{
  "num_key_value_heads": 2,
  "positions": "learned",
  "bias": "all",
  "init": "normal",
  "optimizer": "muon_variant",
  "lr_mult_down": 3.0,
  "warmup_steps": 200,
  "schedule": "wsd",
  "decay_shape": "linear",
  "final_lr_fraction": 0.1,
  "max_seq_len": 512,
  "max_steps": 8518
}
Each number is 200 + 30 x the weight over its row's rms, rounded and kept within 0 to 999. Layers, rows and columns count from 0. The size before them is the row's rms in percent of the matrix's.

# o: layer 8 attention output (transposed), 128x128, rms 0.08, rows 98-127, columns 64-95
# v: layer 8 attention value, 128x128, rms 0.0633, rows 99-127, columns 64-95
# up: layer 8 MLP up, 448x128, rms 0.0985, rows 0-70, columns 64-95
# down: layer 8 MLP down (transposed), 448x128, rms 0.0901, rows 0-69, columns 64-95
o98,112,230,208,259,207,212,191,127,227,162,141,196,238,208,157,254,181,244,244,193,155,202,217,228,218,158,219,199,184,195,229,252,156
v99,108,215,231,194,188,235,198,232,182,231,232,149,187,223,203,180,153,241,162,231,182,203,194,190,213,160,217,174,163,186,195,193,223
o99,113,188,249,173,219,162,169,214,188,214,208,169,150,201,215,157,211,162,171,169,173,256,215,251,239,223,181,225,180,142,223,218,202
v100,097,224,211,180,130,206,177,189,213,197,243,187,203,166,225,197,165,215,212,217,175,239,204,235,197,164,194,202,183,149,189,186,171
o100,106,218,179,186,206,216,178,191,198,180,225,206,251,208,288,228,226,188,214,183,181,227,163,256,204,172,170,189,194,193,236,160,149
v101,093,222,245,217,211,229,186,172,191,198,262,167,225,191,151,124,190,231,164,218,233,201,200,244,234,168,196,188,146,131,163,222,209
o101,101,106,217,238,152,254,206,219,220,222,142,220,227,199,200,206,205,239,170,210,192,229,192,220,181,158,185,255,204,217,183,198,176
v102,102,150,165,172,209,303,198,181,155,213,200,199,219,217,221,197,185,177,249,189,234,161,212,160,175,215,217,180,219,237,159,209,200
o102,117,187,178,153,218,212,234,178,165,204,239,176,229,251,194,143,206,218,208,209,181,141,214,210,221,191,163,146,234,213,182,231,184
v103,102,174,222,233,201,210,215,185,185,174,206,181,235,141,149,209,199,241,160,189,226,223,202,190,198,248,256,151,207,205,243,186,263
o103,114,169,213,209,208,240,200,174,194,184,164,112,205,171,149,145,205,214,193,213,226,231,229,246,198,186,181,218,220,169,186,228,143
v104,092,243,182,213,193,199,212,239,202,189,154,189,220,197,195,195,171,188,215,163,218,210,160,184,158,164,193,255,216,211,147,205,210
o104,099,174,191,182,183,180,234,230,231,219,257,172,238,157,191,221,249,170,153,266,194,208,229,206,217,214,171,248,175,204,214,179,209
v105,116,207,252,199,172,199,196,218,201,94,212,203,196,217,149,196,206,161,212,240,182,197,158,208,205,189,164,225,230,121,166,235,197
o105,120,172,206,172,176,235,174,190,191,190,193,200,250,197,203,210,186,171,271,247,220,212,160,204,160,190,216,186,179,204,195,230,270
v106,102,205,213,243,216,222,207,190,215,206,159,170,250,166,201,308,241,218,211,214,267,209,169,171,211,173,232,182,202,174,210,191,223
o106,110,162,229,224,118,145,223,235,211,212,152,195,207,172,163,178,202,257,211,216,177,228,240,207,212,158,175,222,147,199,217,212,226
v107,105,208,209,115,227,231,233,220,195,160,248,234,262,215,206,229,197,255,192,158,225,165,168,220,198,238,206,190,286,230,233,190,182
o107,109,222,221,231,198,215,233,191,217,182,194,210,214,176,157,170,197,200,197,225,221,193,195,201,166,252,237,182,206,236,236,140,226
v108,085,264,165,215,177,196,216,160,185,172,255,157,191,216,194,194,200,200,213,215,167,217,210,180,156,229,217,175,277,165,187,219,203
o108,091,200,235,249,145,215,217,197,176,189,224,188,251,160,225,188,204,225,209,220,154,218,229,223,205,167,238,178,160,205,214,155,237
v109,101,207,195,238,212,218,187,198,204,176,229,211,178,188,179,198,190,176,150,175,160,225,213,137,173,175,187,204,166,232,218,231,200
o109,109,217,220,190,196,202,174,218,197,170,203,173,160,201,189,252,219,198,159,262,168,218,226,211,234,176,209,217,184,195,155,250,198
v110,111,170,217,215,218,154,203,216,206,198,199,209,214,204,173,153,199,137,257,199,168,187,146,236,192,135,164,181,185,232,186,201,168
o110,118,217,222,217,189,255,149,211,216,263,243,215,298,195,232,229,198,180,202,173,207,149,166,203,168,229,196,196,140,206,199,190,165
v111,107,229,223,234,210,188,211,158,173,231,156,246,216,175,193,178,210,201,172,223,132,217,217,201,172,167,187,222,253,188,215,197,200
o111,113,212,219,206,169,223,225,255,179,217,206,201,157,202,166,228,171,196,167,185,178,224,204,192,177,211,242,256,146,127,188,173,201
v112,106,180,187,222,240,185,182,158,149,158,201,249,177,206,244,190,201,175,230,153,204,183,193,202,203,145,216,195,228,169,201,199,167
o112,113,193,232,214,186,160,236,229,225,152,221,213,188,181,232,212,259,187,197,171,236,254,156,192,156,203,240,159,236,136,158,181,188
v113,100,189,184,193,225,153,246,178,152,180,181,198,207,228,210,214,204,207,178,201,151,149,206,173,224,184,170,227,245,219,189,160,183
o113,104,227,206,193,187,186,130,281,161,226,182,178,223,192,211,203,175,204,181,190,143,185,198,158,175,228,229,211,196,183,167,194,237
v114,096,205,203,233,199,171,187,177,261,188,180,237,273,188,157,182,219,253,233,192,180,225,109,181,190,197,218,183,213,228,205,178,175
o114,104,216,202,258,205,218,193,189,252,175,195,132,186,186,125,159,218,197,238,202,223,183,237,239,146,155,207,188,138,228,190,189,245
v115,099,223,220,209,224,170,164,201,170,161,219,165,244,211,195,228,200,211,177,234,209,213,214,213,178,193,188,201,163,199,231,216,171
o115,103,180,240,199,226,219,217,227,201,187,164,213,215,233,241,239,204,221,196,237,197,211,155,188,193,232,238,181,187,132,198,210,186
v116,098,217,196,161,191,206,213,177,171,229,198,218,170,218,222,225,218,191,185,205,180,204,227,219,204,228,206,229,187,175,197,156,175
o116,106,208,156,195,217,188,186,214,195,168,225,188,205,227,185,257,197,176,185,213,211,218,178,192,219,168,269,170,196,248,176,218,213
v117,093,195,180,187,162,215,157,239,200,240,249,219,205,228,183,223,259,157,181,212,203,202,185,223,202,182,174,214,197,231,181,188,197
o117,102,198,205,147,211,223,169,224,221,205,199,208,213,185,207,237,222,205,197,199,215,210,189,170,207,205,198,188,193,226,217,194,211
v118,105,170,211,250,201,233,224,213,208,199,162,186,204,241,193,215,185,212,176,233,171,181,193,177,220,178,208,172,262,167,206,194,174
o118,112,199,236,229,218,227,179,200,204,221,184,148,226,221,198,192,136,183,204,206,207,176,219,151,218,149,174,145,200,164,204,241,203
v119,091,179,227,178,215,174,183,188,221,174,194,232,226,141,183,203,248,176,145,243,222,193,217,197,161,202,190,170,187,246,145,193,221
o119,102,164,227,188,252,188,211,236,174,211,191,277,265,196,216,187,189,204,120,205,256,117,183,176,173,174,219,158,219,221,191,210,230
v120,095,196,203,181,260,145,174,171,223,167,218,171,156,156,187,173,187,228,228,219,148,205,182,227,229,176,213,149,140,163,210,227,198
o120,101,161,184,204,222,209,211,193,166,226,177,191,189,181,230,193,184,203,206,166,182,147,225,199,203,157,112,215,197,192,217,212,187
v121,105,151,187,258,247,181,237,189,218,201,216,152,190,224,174,156,242,234,158,208,190,226,212,201,158,224,162,181,211,169,225,251,215
o121,119,215,220,236,229,198,240,277,201,132,172,168,223,210,207,187,226,227,167,221,169,193,207,124,174,207,83,203,271,230,174,203,193
v122,098,183,195,172,221,235,235,156,210,207,228,162,193,190,154,221,196,180,118,216,211,270,162,239,192,161,192,188,172,241,202,216,207
o122,108,137,124,160,169,246,212,204,217,209,170,229,189,145,224,238,207,245,211,168,167,229,162,226,263,180,245,215,191,169,228,190,170
v123,099,192,226,210,249,232,217,178,173,154,159,150,179,213,226,259,198,243,208,197,168,184,235,188,209,210,208,218,165,218,241,170,182
o123,106,219,177,186,162,219,190,173,207,234,189,188,208,180,201,207,176,215,240,251,198,175,240,221,193,198,152,186,161,203,258,187,216
v124,104,165,198,196,203,180,202,174,240,230,163,233,188,201,244,158,148,185,218,201,244,192,249,242,159,232,229,211,177,230,148,205,250
o124,113,139,219,221,258,221,184,222,220,214,212,187,212,209,175,220,238,147,190,204,246,201,155,172,245,203,178,133,194,173,206,190,189
v125,101,155,207,208,182,174,210,175,231,170,186,211,214,210,225,214,259,186,213,206,226,176,195,185,180,181,228,187,171,181,172,227,228
o125,111,204,195,167,242,122,261,213,239,163,221,156,234,220,190,171,244,192,139,222,218,227,193,179,233,199,192,227,240,234,236,213,189
v126,102,211,197,154,203,221,217,186,236,282,241,162,122,184,238,261,206,230,159,212,167,178,227,211,247,181,238,188,247,192,222,197,166
o126,108,212,155,189,189,122,186,248,172,205,194,196,203,209,230,184,163,173,199,241,220,245,161,225,269,184,212,155,202,180,234,213,226
v127,101,198,222,190,213,144,168,119,171,213,163,194,171,194,196,206,216,162,245,209,207,251,219,217,214,227,139,214,174,152,262,204,150
o127,111,219,176,186,192,139,214,183,206,206,232,190,225,152,204,235,212,226,193,193,202,154,200,238,206,165,228,210,222,159,197,202,187
up0,102,217,195,198,172,195,175,233,171,208,214,200,221,239,243,225,200,162,230,201,157,191,222,190,226,130,242,204,242,224,194,240,229
down0,109,205,186,186,179,241,198,196,229,146,168,220,213,244,167,204,234,162,171,239,170,230,199,204,214,159,205,217,190,231,221,213,232
up1,094,197,198,132,157,209,230,212,220,230,255,164,211,196,234,187,243,187,164,211,239,235,171,214,221,182,198,203,219,179,209,231,198
down1,075,211,190,203,177,200,214,229,128,183,181,218,195,163,217,194,162,193,236,195,215,227,259,182,189,254,248,220,114,170,148,197,167
up2,094,221,209,171,205,172,207,192,185,196,174,261,260,227,129,195,200,212,203,173,233,210,203,218,229,197,135,175,179,188,135,172,183
down2,091,225,212,183,234,215,230,191,206,200,197,169,210,206,155,193,255,181,160,240,196,231,174,195,165,180,192,232,132,195,224,209,251
up3,104,230,217,258,146,188,179,162,217,214,200,159,262,245,203,219,212,205,170,192,176,191,246,173,234,172,234,179,170,222,209,226,204
down3,094,202,204,185,161,186,292,234,208,242,182,202,195,189,244,165,191,165,241,243,200,199,221,230,189,178,240,242,186,169,215,175,203
up4,102,193,233,138,216,251,210,185,159,194,216,222,206,232,168,169,243,188,170,219,249,223,220,149,195,275,242,187,236,225,160,208,173
down4,096,216,165,243,213,198,166,198,181,143,169,217,184,189,178,197,199,245,237,237,280,179,187,192,252,206,198,206,196,179,170,178,254
up5,105,239,177,238,225,170,229,221,146,205,162,262,187,196,226,249,117,165,185,168,242,224,198,253,182,197,149,156,133,187,261,151,231
down5,105,223,229,236,224,151,244,178,201,247,170,191,193,226,203,198,153,209,204,149,210,185,226,229,211,223,166,171,260,233,166,192,190
up6,098,182,212,159,250,237,175,161,157,217,243,151,237,207,146,196,187,197,231,194,208,230,181,223,191,218,193,208,219,200,180,236,176
down6,102,215,147,207,212,201,204,189,196,227,160,213,146,208,222,231,136,200,220,224,182,193,173,233,227,204,192,170,206,244,192,218,240
up7,099,197,270,183,130,205,216,217,212,154,157,163,187,200,225,196,235,175,182,207,195,237,243,248,228,206,210,183,200,186,157,156,195
down7,089,169,181,207,235,168,157,239,182,228,186,204,248,262,204,255,185,154,181,188,234,223,189,285,178,190,197,219,218,189,210,204,170
up8,110,171,201,158,252,180,235,226,203,220,232,184,175,225,148,208,158,176,159,193,229,222,209,264,169,205,170,202,216,237,209,199,182
down8,115,207,188,214,167,205,224,222,195,222,170,176,204,229,196,161,169,234,213,216,221,226,151,209,200,148,186,203,155,206,212,201,156
up9,108,150,209,147,202,202,247,150,162,208,171,229,183,161,206,233,198,199,224,158,232,211,218,180,203,172,187,206,213,213,176,164,224
down9,109,227,191,188,182,157,195,217,165,142,199,185,196,200,163,229,226,253,200,206,178,156,179,228,209,216,217,205,215,219,191,259,127
up10,110,198,182,146,142,211,210,209,269,185,191,147,212,172,278,207,253,169,217,210,174,259,186,248,182,232,194,176,215,213,202,221,155
down10,107,189,220,240,199,198,207,196,204,189,245,184,175,148,205,174,207,197,187,223,248,204,165,233,179,145,230,202,178,194,177,152,254
up11,109,167,174,181,182,172,173,185,217,239,190,179,231,216,192,217,202,203,213,199,212,220,262,174,192,170,172,185,199,183,178,194,231
down11,114,184,182,178,172,203,176,147,247,199,185,162,182,230,206,180,210,203,231,183,193,186,207,249,164,153,145,191,284,168,253,209,135
up12,090,139,228,193,222,213,212,197,261,167,200,195,180,183,220,216,176,151,163,244,187,207,138,182,184,228,183,243,244,212,208,242,157
down12,094,183,179,177,208,169,219,294,191,223,227,231,136,162,235,193,164,245,183,195,173,217,220,213,228,199,200,195,201,153,191,184,189
up13,111,153,224,147,185,175,167,151,245,241,204,195,217,228,196,211,209,172,222,182,268,186,193,249,234,222,224,178,163,202,230,226,245
down13,107,185,137,183,185,222,203,183,207,186,168,286,195,228,203,201,161,235,240,191,233,240,190,182,185,210,175,213,182,189,186,179,243
up14,103,213,182,202,175,191,222,207,154,152,204,207,158,178,241,240,180,181,137,194,211,207,182,272,181,184,210,179,127,175,209,184,210
down14,106,185,155,214,167,252,216,184,273,219,181,194,205,247,201,193,200,204,217,142,207,192,211,137,227,204,208,186,144,179,205,159,212
up15,112,167,173,151,202,255,221,177,232,224,243,210,237,227,197,139,177,197,206,226,206,212,169,221,178,190,174,210,231,215,228,195,199
down15,121,232,218,222,198,222,227,226,230,218,179,194,162,217,187,162,233,216,234,183,215,170,155,184,186,231,199,213,199,167,171,103,257
up16,099,198,198,165,210,139,218,220,164,211,185,211,186,218,167,180,227,224,152,227,199,197,167,204,213,255,201,239,237,214,225,250,231
down16,102,212,127,215,218,224,203,165,197,213,130,195,229,204,161,233,182,244,229,190,163,220,170,189,235,165,127,188,223,203,184,179,225
up17,100,164,189,136,188,176,197,205,185,229,203,248,182,256,233,140,197,220,242,242,207,208,192,230,142,217,173,186,212,175,193,161,198
down17,104,153,189,200,252,171,262,206,239,237,218,161,204,220,223,184,200,142,177,231,204,255,153,241,210,186,190,161,140,229,165,155,140
up18,091,125,189,168,165,217,214,183,173,228,243,224,135,258,185,209,194,192,230,191,202,191,200,191,258,212,213,198,213,212,202,210,180
down18,092,239,236,220,226,157,177,190,145,147,169,130,158,268,225,189,181,231,210,179,205,195,190,252,237,268,195,183,197,223,154,216,213
up19,107,230,233,192,184,219,190,157,214,177,173,219,183,225,251,217,156,166,161,249,224,236,217,215,226,214,176,158,230,203,158,240,214
down19,115,177,209,165,211,155,230,212,230,190,178,195,224,206,195,185,227,199,197,251,209,168,160,228,256,198,234,225,214,154,160,217,193
up20,106,196,222,147,205,242,247,176,183,184,202,203,234,164,140,199,206,190,180,209,171,190,263,183,198,282,250,208,208,201,174,220,230
down20,108,197,231,165,185,188,209,199,218,223,198,189,177,259,220,168,247,180,218,182,192,222,224,163,184,180,212,247,239,229,200,248,198
up21,093,208,225,202,196,217,230,207,199,219,200,213,223,167,172,217,194,211,238,188,201,234,171,225,216,192,180,236,215,189,156,219,169
down21,088,183,182,232,188,209,214,182,239,150,219,184,204,168,204,204,159,202,171,221,202,210,151,249,168,194,200,191,177,236,240,203,237
up22,104,181,203,190,191,245,193,157,218,234,221,194,120,227,183,218,158,230,270,212,209,237,208,206,167,200,248,191,171,232,147,242,244
down22,104,167,210,220,168,200,189,226,206,236,194,171,250,178,236,234,289,201,157,181,201,196,152,204,191,201,211,149,181,202,189,201,209
up23,106,214,201,160,189,210,210,166,217,162,175,210,142,198,196,147,159,223,198,208,183,186,277,243,250,217,227,169,241,237,206,206,183
down23,122,152,218,193,204,171,206,233,228,198,190,215,263,250,177,239,141,190,215,213,195,163,240,168,207,159,221,196,205,218,194,203,225
up24,101,214,179,215,176,152,173,230,193,220,139,242,214,212,234,164,259,187,220,176,130,184,178,194,189,215,233,188,201,211,224,206,186
down24,110,179,170,177,200,247,277,226,185,249,194,192,177,204,207,205,177,257,232,180,191,146,165,193,202,167,183,187,253,213,250,167,166
up25,095,154,161,154,273,219,216,228,229,158,238,198,212,230,179,216,159,200,209,200,209,203,191,196,239,180,226,218,213,214,228,142,254
down25,095,216,197,200,188,205,221,177,175,215,184,201,220,174,183,208,198,260,181,220,228,212,214,122,168,221,156,204,158,230,249,218,199
up26,088,179,233,192,191,189,224,182,175,195,152,217,136,205,207,134,194,158,208,221,166,248,190,209,183,170,181,197,221,208,155,175,226
down26,085,251,137,207,157,208,223,198,165,202,222,206,240,225,216,208,174,222,197,202,216,190,238,236,180,220,194,227,182,165,208,247,194
up27,104,200,230,213,205,137,238,192,194,220,181,193,222,168,229,179,214,127,177,229,150,187,233,165,219,213,234,224,261,190,172,153,216
down27,107,211,239,173,236,195,207,206,202,199,202,204,200,194,183,233,184,162,155,220,197,149,197,217,181,225,243,185,197,236,183,248,101
up28,104,160,176,225,185,184,209,205,198,204,196,197,119,236,210,220,187,231,243,207,178,191,233,180,238,198,208,203,169,201,231,239,209
down28,117,231,172,279,143,227,209,228,225,216,188,188,197,201,203,189,203,217,228,225,212,204,233,193,230,211,190,203,178,180,216,199,173
up29,098,255,223,220,202,148,166,194,232,240,223,240,230,168,223,137,211,182,168,206,234,205,206,196,185,171,239,201,194,221,181,212,183
down29,099,157,208,207,162,160,229,243,180,233,223,240,224,162,221,170,205,191,216,155,188,190,196,198,199,123,174,221,231,224,193,231,252
up30,079,196,197,189,208,182,213,210,204,185,197,149,199,210,176,230,187,201,254,231,185,107,194,192,192,191,176,175,207,256,220,232,203
down30,086,203,203,202,184,213,194,209,247,240,209,226,207,186,233,199,155,231,177,152,147,266,181,231,200,143,186,245,234,160,131,200,177
up31,100,193,218,255,211,197,221,188,194,178,188,237,223,218,190,231,215,222,178,154,157,183,203,230,156,186,205,184,212,185,144,249,224
down31,096,214,172,207,158,240,180,200,193,206,240,153,170,182,184,226,167,162,265,211,195,220,185,212,266,186,200,187,187,211,202,191,167
up32,101,202,166,188,132,226,175,244,207,202,168,245,209,211,219,159,196,196,226,242,246,218,193,206,213,236,184,228,226,183,215,182,178
down32,097,218,270,167,175,197,190,215,206,266,194,246,238,181,164,173,190,235,209,218,222,240,223,221,140,236,178,230,232,119,209,173,215
up33,098,268,159,206,227,164,220,196,228,182,171,191,185,189,149,224,218,211,216,224,177,271,191,168,196,157,177,168,205,187,192,215,252
down33,098,219,190,204,195,195,178,156,194,189,216,240,242,194,234,160,196,213,191,204,280,240,201,206,191,226,203,194,185,179,170,204,200
up34,097,202,156,248,181,179,193,200,160,207,212,212,181,195,264,176,193,227,204,213,139,207,204,228,173,191,185,104,172,198,236,175,192
down34,101,189,218,236,232,213,231,215,194,180,193,181,163,230,199,229,179,158,191,242,220,247,221,236,269,246,194,222,205,179,158,218,198
up35,096,176,244,262,230,201,200,147,201,202,169,167,218,179,170,167,212,250,167,259,253,186,229,225,181,160,194,165,200,198,198,177,176
down35,093,208,158,185,230,204,242,184,210,175,194,240,198,191,199,267,197,200,216,154,192,171,213,197,250,193,244,170,215,224,205,164,171
up36,096,137,230,214,233,230,162,178,207,201,244,180,257,168,232,218,237,185,195,251,159,231,221,212,206,278,187,244,194,205,179,240,199
down36,092,136,142,223,175,176,200,215,178,210,211,238,140,171,195,206,225,200,241,199,168,199,142,186,247,183,189,144,159,230,212,218,231
up37,100,222,219,257,158,217,183,196,233,255,201,185,228,241,149,250,214,166,191,189,229,209,211,196,188,232,167,229,191,215,158,190,241
down37,092,170,191,167,200,195,217,237,220,207,212,163,156,216,205,216,241,187,156,127,195,208,202,203,275,215,239,221,151,186,200,206,141
up38,103,179,221,217,172,189,235,212,154,176,234,197,175,197,190,193,175,184,188,272,233,165,189,219,266,179,205,178,210,217,274,261,239
down38,107,237,174,245,191,238,228,177,206,195,179,161,170,164,208,278,172,159,190,211,160,202,234,174,197,172,184,212,223,245,162,209,216
up39,107,231,163,156,207,252,181,176,175,213,171,247,196,179,180,202,129,196,249,172,181,202,176,200,180,230,167,160,196,220,143,204,215
down39,099,251,230,138,193,185,151,233,166,177,175,180,190,214,160,186,247,216,184,223,219,208,216,192,227,200,198,224,207,188,194,179,245
up40,099,239,153,189,187,238,208,217,202,220,213,204,131,133,162,165,188,149,208,200,230,180,218,183,159,187,227,191,195,203,187,221,178
down40,101,173,203,228,142,192,215,210,134,240,246,135,182,130,195,227,189,202,232,240,213,165,208,159,176,188,200,123,214,210,182,146,216
up41,101,181,196,161,151,237,193,231,215,174,199,218,152,192,188,218,244,158,197,201,182,225,168,262,216,184,229,262,164,260,139,220,166
down41,097,210,174,165,170,165,180,151,194,181,174,199,214,186,159,197,202,186,252,274,229,191,246,181,201,188,198,138,184,187,288,189,217
up42,108,240,205,206,142,206,137,185,183,218,242,160,242,269,246,239,155,174,223,195,239,174,195,218,143,214,169,186,148,191,198,97,195
down42,116,190,181,230,224,216,213,179,204,203,204,228,172,173,195,224,224,210,155,219,268,261,158,205,204,206,190,152,207,208,160,138,217
up43,101,221,163,231,263,174,192,203,209,137,155,188,201,187,199,181,164,134,153,218,267,231,223,232,153,248,185,175,176,230,252,174,165
down43,087,203,238,199,245,212,217,191,182,191,195,207,213,219,209,204,198,251,254,160,160,232,198,163,236,209,235,161,190,192,128,206,186
up44,102,212,227,143,189,147,182,202,238,197,224,135,183,215,171,196,204,181,140,275,224,230,212,193,156,235,223,226,240,189,225,222,229
down44,099,180,227,226,173,207,228,240,174,144,210,182,158,184,219,177,216,173,188,228,195,254,226,171,185,136,195,225,232,196,191,202,205
up45,102,197,180,172,191,193,206,171,222,195,199,182,193,192,194,250,163,229,192,256,207,183,258,197,175,243,215,176,157,215,184,238,170
down45,097,172,213,170,179,271,201,182,174,253,197,175,222,234,229,180,204,225,181,201,205,227,213,185,226,194,253,162,222,185,191,210,190
up46,114,188,197,160,189,155,189,227,223,205,154,203,202,180,240,187,214,99,244,204,214,266,221,208,198,207,193,204,202,205,199,177,252
down46,109,229,190,161,191,242,170,173,197,211,206,162,189,169,181,181,186,224,197,183,173,172,180,184,212,196,237,194,227,140,189,164,213
up47,099,191,205,215,171,225,188,186,209,183,206,246,221,222,253,191,180,172,222,220,186,228,191,183,189,181,243,179,201,181,230,164,180
down47,098,190,212,172,235,142,204,197,246,229,194,175,249,158,139,221,202,184,181,204,208,196,198,223,167,207,194,228,197,223,221,236,198
up48,097,182,271,208,196,189,215,206,222,184,208,211,211,233,125,186,210,206,175,163,207,226,215,192,209,172,257,215,248,204,189,143,236
down48,100,170,120,184,155,196,235,200,160,193,213,179,228,230,173,220,142,214,165,163,203,174,169,194,198,247,153,181,217,194,172,190,190
up49,105,180,204,169,232,240,228,163,251,154,218,207,172,241,223,255,216,252,222,181,195,218,167,231,190,196,184,195,177,204,230,194,243
down49,091,221,162,216,224,210,143,205,172,205,178,166,219,197,156,203,210,192,222,193,193,208,204,173,162,192,228,196,226,202,213,216,237
up50,106,190,202,185,195,243,211,143,185,216,236,265,238,192,239,225,194,227,154,175,163,195,211,206,216,297,202,207,181,189,228,271,185
down50,102,228,209,196,195,149,135,242,212,156,197,155,185,191,177,200,205,184,171,243,196,166,184,206,182,186,225,233,188,248,213,190,197
up51,099,178,209,198,211,162,205,189,207,230,194,204,189,188,176,169,224,198,255,238,230,203,171,259,166,169,183,195,160,149,188,171,212
down51,107,225,245,266,184,184,251,232,179,166,243,236,149,176,189,214,202,177,181,192,259,219,228,182,179,221,187,167,162,148,197,215,165
up52,103,145,175,199,225,180,210,214,163,240,166,238,203,251,210,162,150,180,198,204,193,225,220,185,205,170,184,161,185,245,224,188,144
down52,097,225,250,239,169,197,198,208,189,210,205,207,178,224,190,147,244,203,195,214,210,157,138,233,202,197,189,236,225,191,209,212,166
up53,107,171,166,197,234,220,215,192,203,194,177,232,248,183,230,168,184,175,259,270,166,207,198,181,195,205,187,233,201,110,202,190,183
down53,109,174,234,182,139,204,156,208,220,150,210,196,222,213,249,206,181,144,229,219,234,154,203,246,187,208,222,231,183,225,224,226,174
up54,098,170,197,167,213,236,213,222,196,256,229,194,214,194,185,174,139,238,209,214,180,148,213,215,174,148,211,186,175,190,179,160,184
down54,096,182,233,175,176,209,161,204,190,135,191,232,201,207,198,229,240,216,210,237,286,175,195,185,201,223,223,198,155,159,198,204,212
up55,094,144,245,109,188,241,200,211,168,223,185,228,237,164,210,180,171,165,268,232,221,166,207,215,275,244,201,240,211,226,203,185,175
down55,101,194,211,224,176,211,131,177,165,209,224,172,174,195,202,237,213,212,198,200,245,150,188,218,198,139,173,188,223,221,170,194,214
up56,105,185,193,198,239,168,158,209,200,194,155,199,177,246,170,202,213,151,213,144,200,253,234,172,193,214,210,207,231,232,221,182,205
down56,106,208,186,226,175,149,205,156,208,178,223,185,183,194,178,184,193,216,211,174,213,227,196,235,232,228,143,210,180,228,227,199,224
up57,091,187,213,200,187,201,181,207,252,164,192,185,204,200,186,207,168,232,246,170,201,216,204,284,180,200,173,200,161,204,186,237,237
down57,103,220,155,178,210,240,190,224,163,153,228,196,168,245,187,221,195,204,222,242,179,179,209,180,216,209,134,206,174,205,198,250,226
up58,101,197,244,227,172,257,179,172,192,221,210,190,259,238,193,208,195,140,231,154,156,236,218,207,266,200,186,219,177,245,212,220,192
down58,104,173,175,246,248,245,188,163,202,158,209,184,165,189,204,205,195,193,197,191,195,132,226,205,205,214,154,181,211,230,201,226,196
up59,113,221,199,204,206,214,218,218,252,178,146,181,225,203,193,214,122,237,222,213,186,186,204,251,143,208,220,189,224,188,167,168,187
down59,109,200,186,189,209,198,236,188,179,255,187,182,150,190,182,189,252,161,262,180,191,211,188,193,246,192,175,267,233,247,164,220,145
up60,113,169,212,171,164,182,223,148,255,211,213,234,152,201,229,167,202,224,189,208,188,182,193,219,166,265,234,138,210,200,184,208,226
down60,117,142,246,224,181,210,211,234,185,209,252,260,151,206,204,199,217,228,214,212,147,180,208,216,221,205,225,221,146,171,246,194,197
up61,088,209,222,241,272,258,200,253,186,215,187,194,237,186,229,220,204,187,133,238,210,223,200,243,237,200,217,183,179,213,189,171,143
down61,100,192,200,172,169,185,208,149,190,169,215,243,147,198,240,213,211,249,266,181,202,169,220,193,181,194,184,189,211,246,191,195,227
up62,103,156,263,192,229,209,167,183,227,197,213,163,199,200,187,188,155,191,238,201,183,236,163,158,174,173,201,162,232,223,159,183,185
down62,101,175,174,169,179,172,188,181,243,237,178,229,198,220,222,237,200,227,205,159,253,177,214,247,176,207,185,189,187,244,258,178,192
up63,099,169,244,238,210,157,235,259,194,203,202,205,188,165,194,169,227,176,229,202,164,163,184,195,182,201,246,175,188,110,191,141,194
down63,100,221,198,189,214,190,238,240,208,189,189,155,185,198,196,221,201,188,172,174,161,162,207,224,164,219,194,204,154,153,227,253,205
up64,095,186,213,147,226,187,160,173,171,241,170,221,225,203,206,208,197,229,135,212,246,220,253,204,184,227,131,212,223,209,190,223,206
down64,093,213,175,206,208,212,229,215,199,230,177,172,241,247,178,154,255,241,242,184,203,98,238,177,198,181,262,253,195,176,181,214,167
up65,098,130,211,204,208,185,225,230,223,165,213,166,242,187,226,288,186,214,234,206,209,194,192,228,192,191,202,201,146,183,176,240,212
down65,101,190,265,184,194,220,225,178,215,196,244,232,182,231,189,177,163,210,129,281,215,205,200,158,166,236,188,189,168,241,175,198,236
up66,098,210,234,189,184,228,205,208,226,212,178,162,178,223,172,194,212,206,197,172,219,139,216,159,246,179,159,242,216,241,184,141,255
down66,107,186,234,233,188,199,186,180,200,268,221,188,219,224,194,238,288,182,195,167,163,250,221,154,223,181,169,220,212,204,234,198,224
up67,103,173,201,174,185,204,218,215,180,268,237,202,221,208,174,139,174,247,194,231,201,187,182,244,235,182,179,174,209,283,210,245,248
down67,104,186,177,168,175,201,194,202,193,188,195,186,234,161,238,169,191,215,187,203,249,215,222,215,196,238,188,230,179,191,252,213,234
up68,088,184,214,228,195,191,174,223,208,156,181,218,214,163,243,201,210,133,245,248,179,187,182,184,214,183,206,229,154,202,189,235,219
down68,084,213,193,140,205,229,287,191,174,161,187,216,187,214,166,196,181,199,176,154,153,216,178,209,234,154,227,152,209,199,164,204,209
up69,095,169,223,206,154,143,238,182,173,218,206,253,222,179,214,227,159,188,215,242,208,183,189,212,208,229,203,141,215,184,192,183,133
down69,092,235,246,226,225,205,189,221,229,189,210,154,201,220,166,223,280,168,194,226,143,170,226,207,205,165,228,188,169,225,177,165,171
up70,096,207,120,199,151,191,183,234,249,160,140,190,213,250,199,181,196,217,209,231,196,205,226,226,195,194,231,234,216,236,121,255,132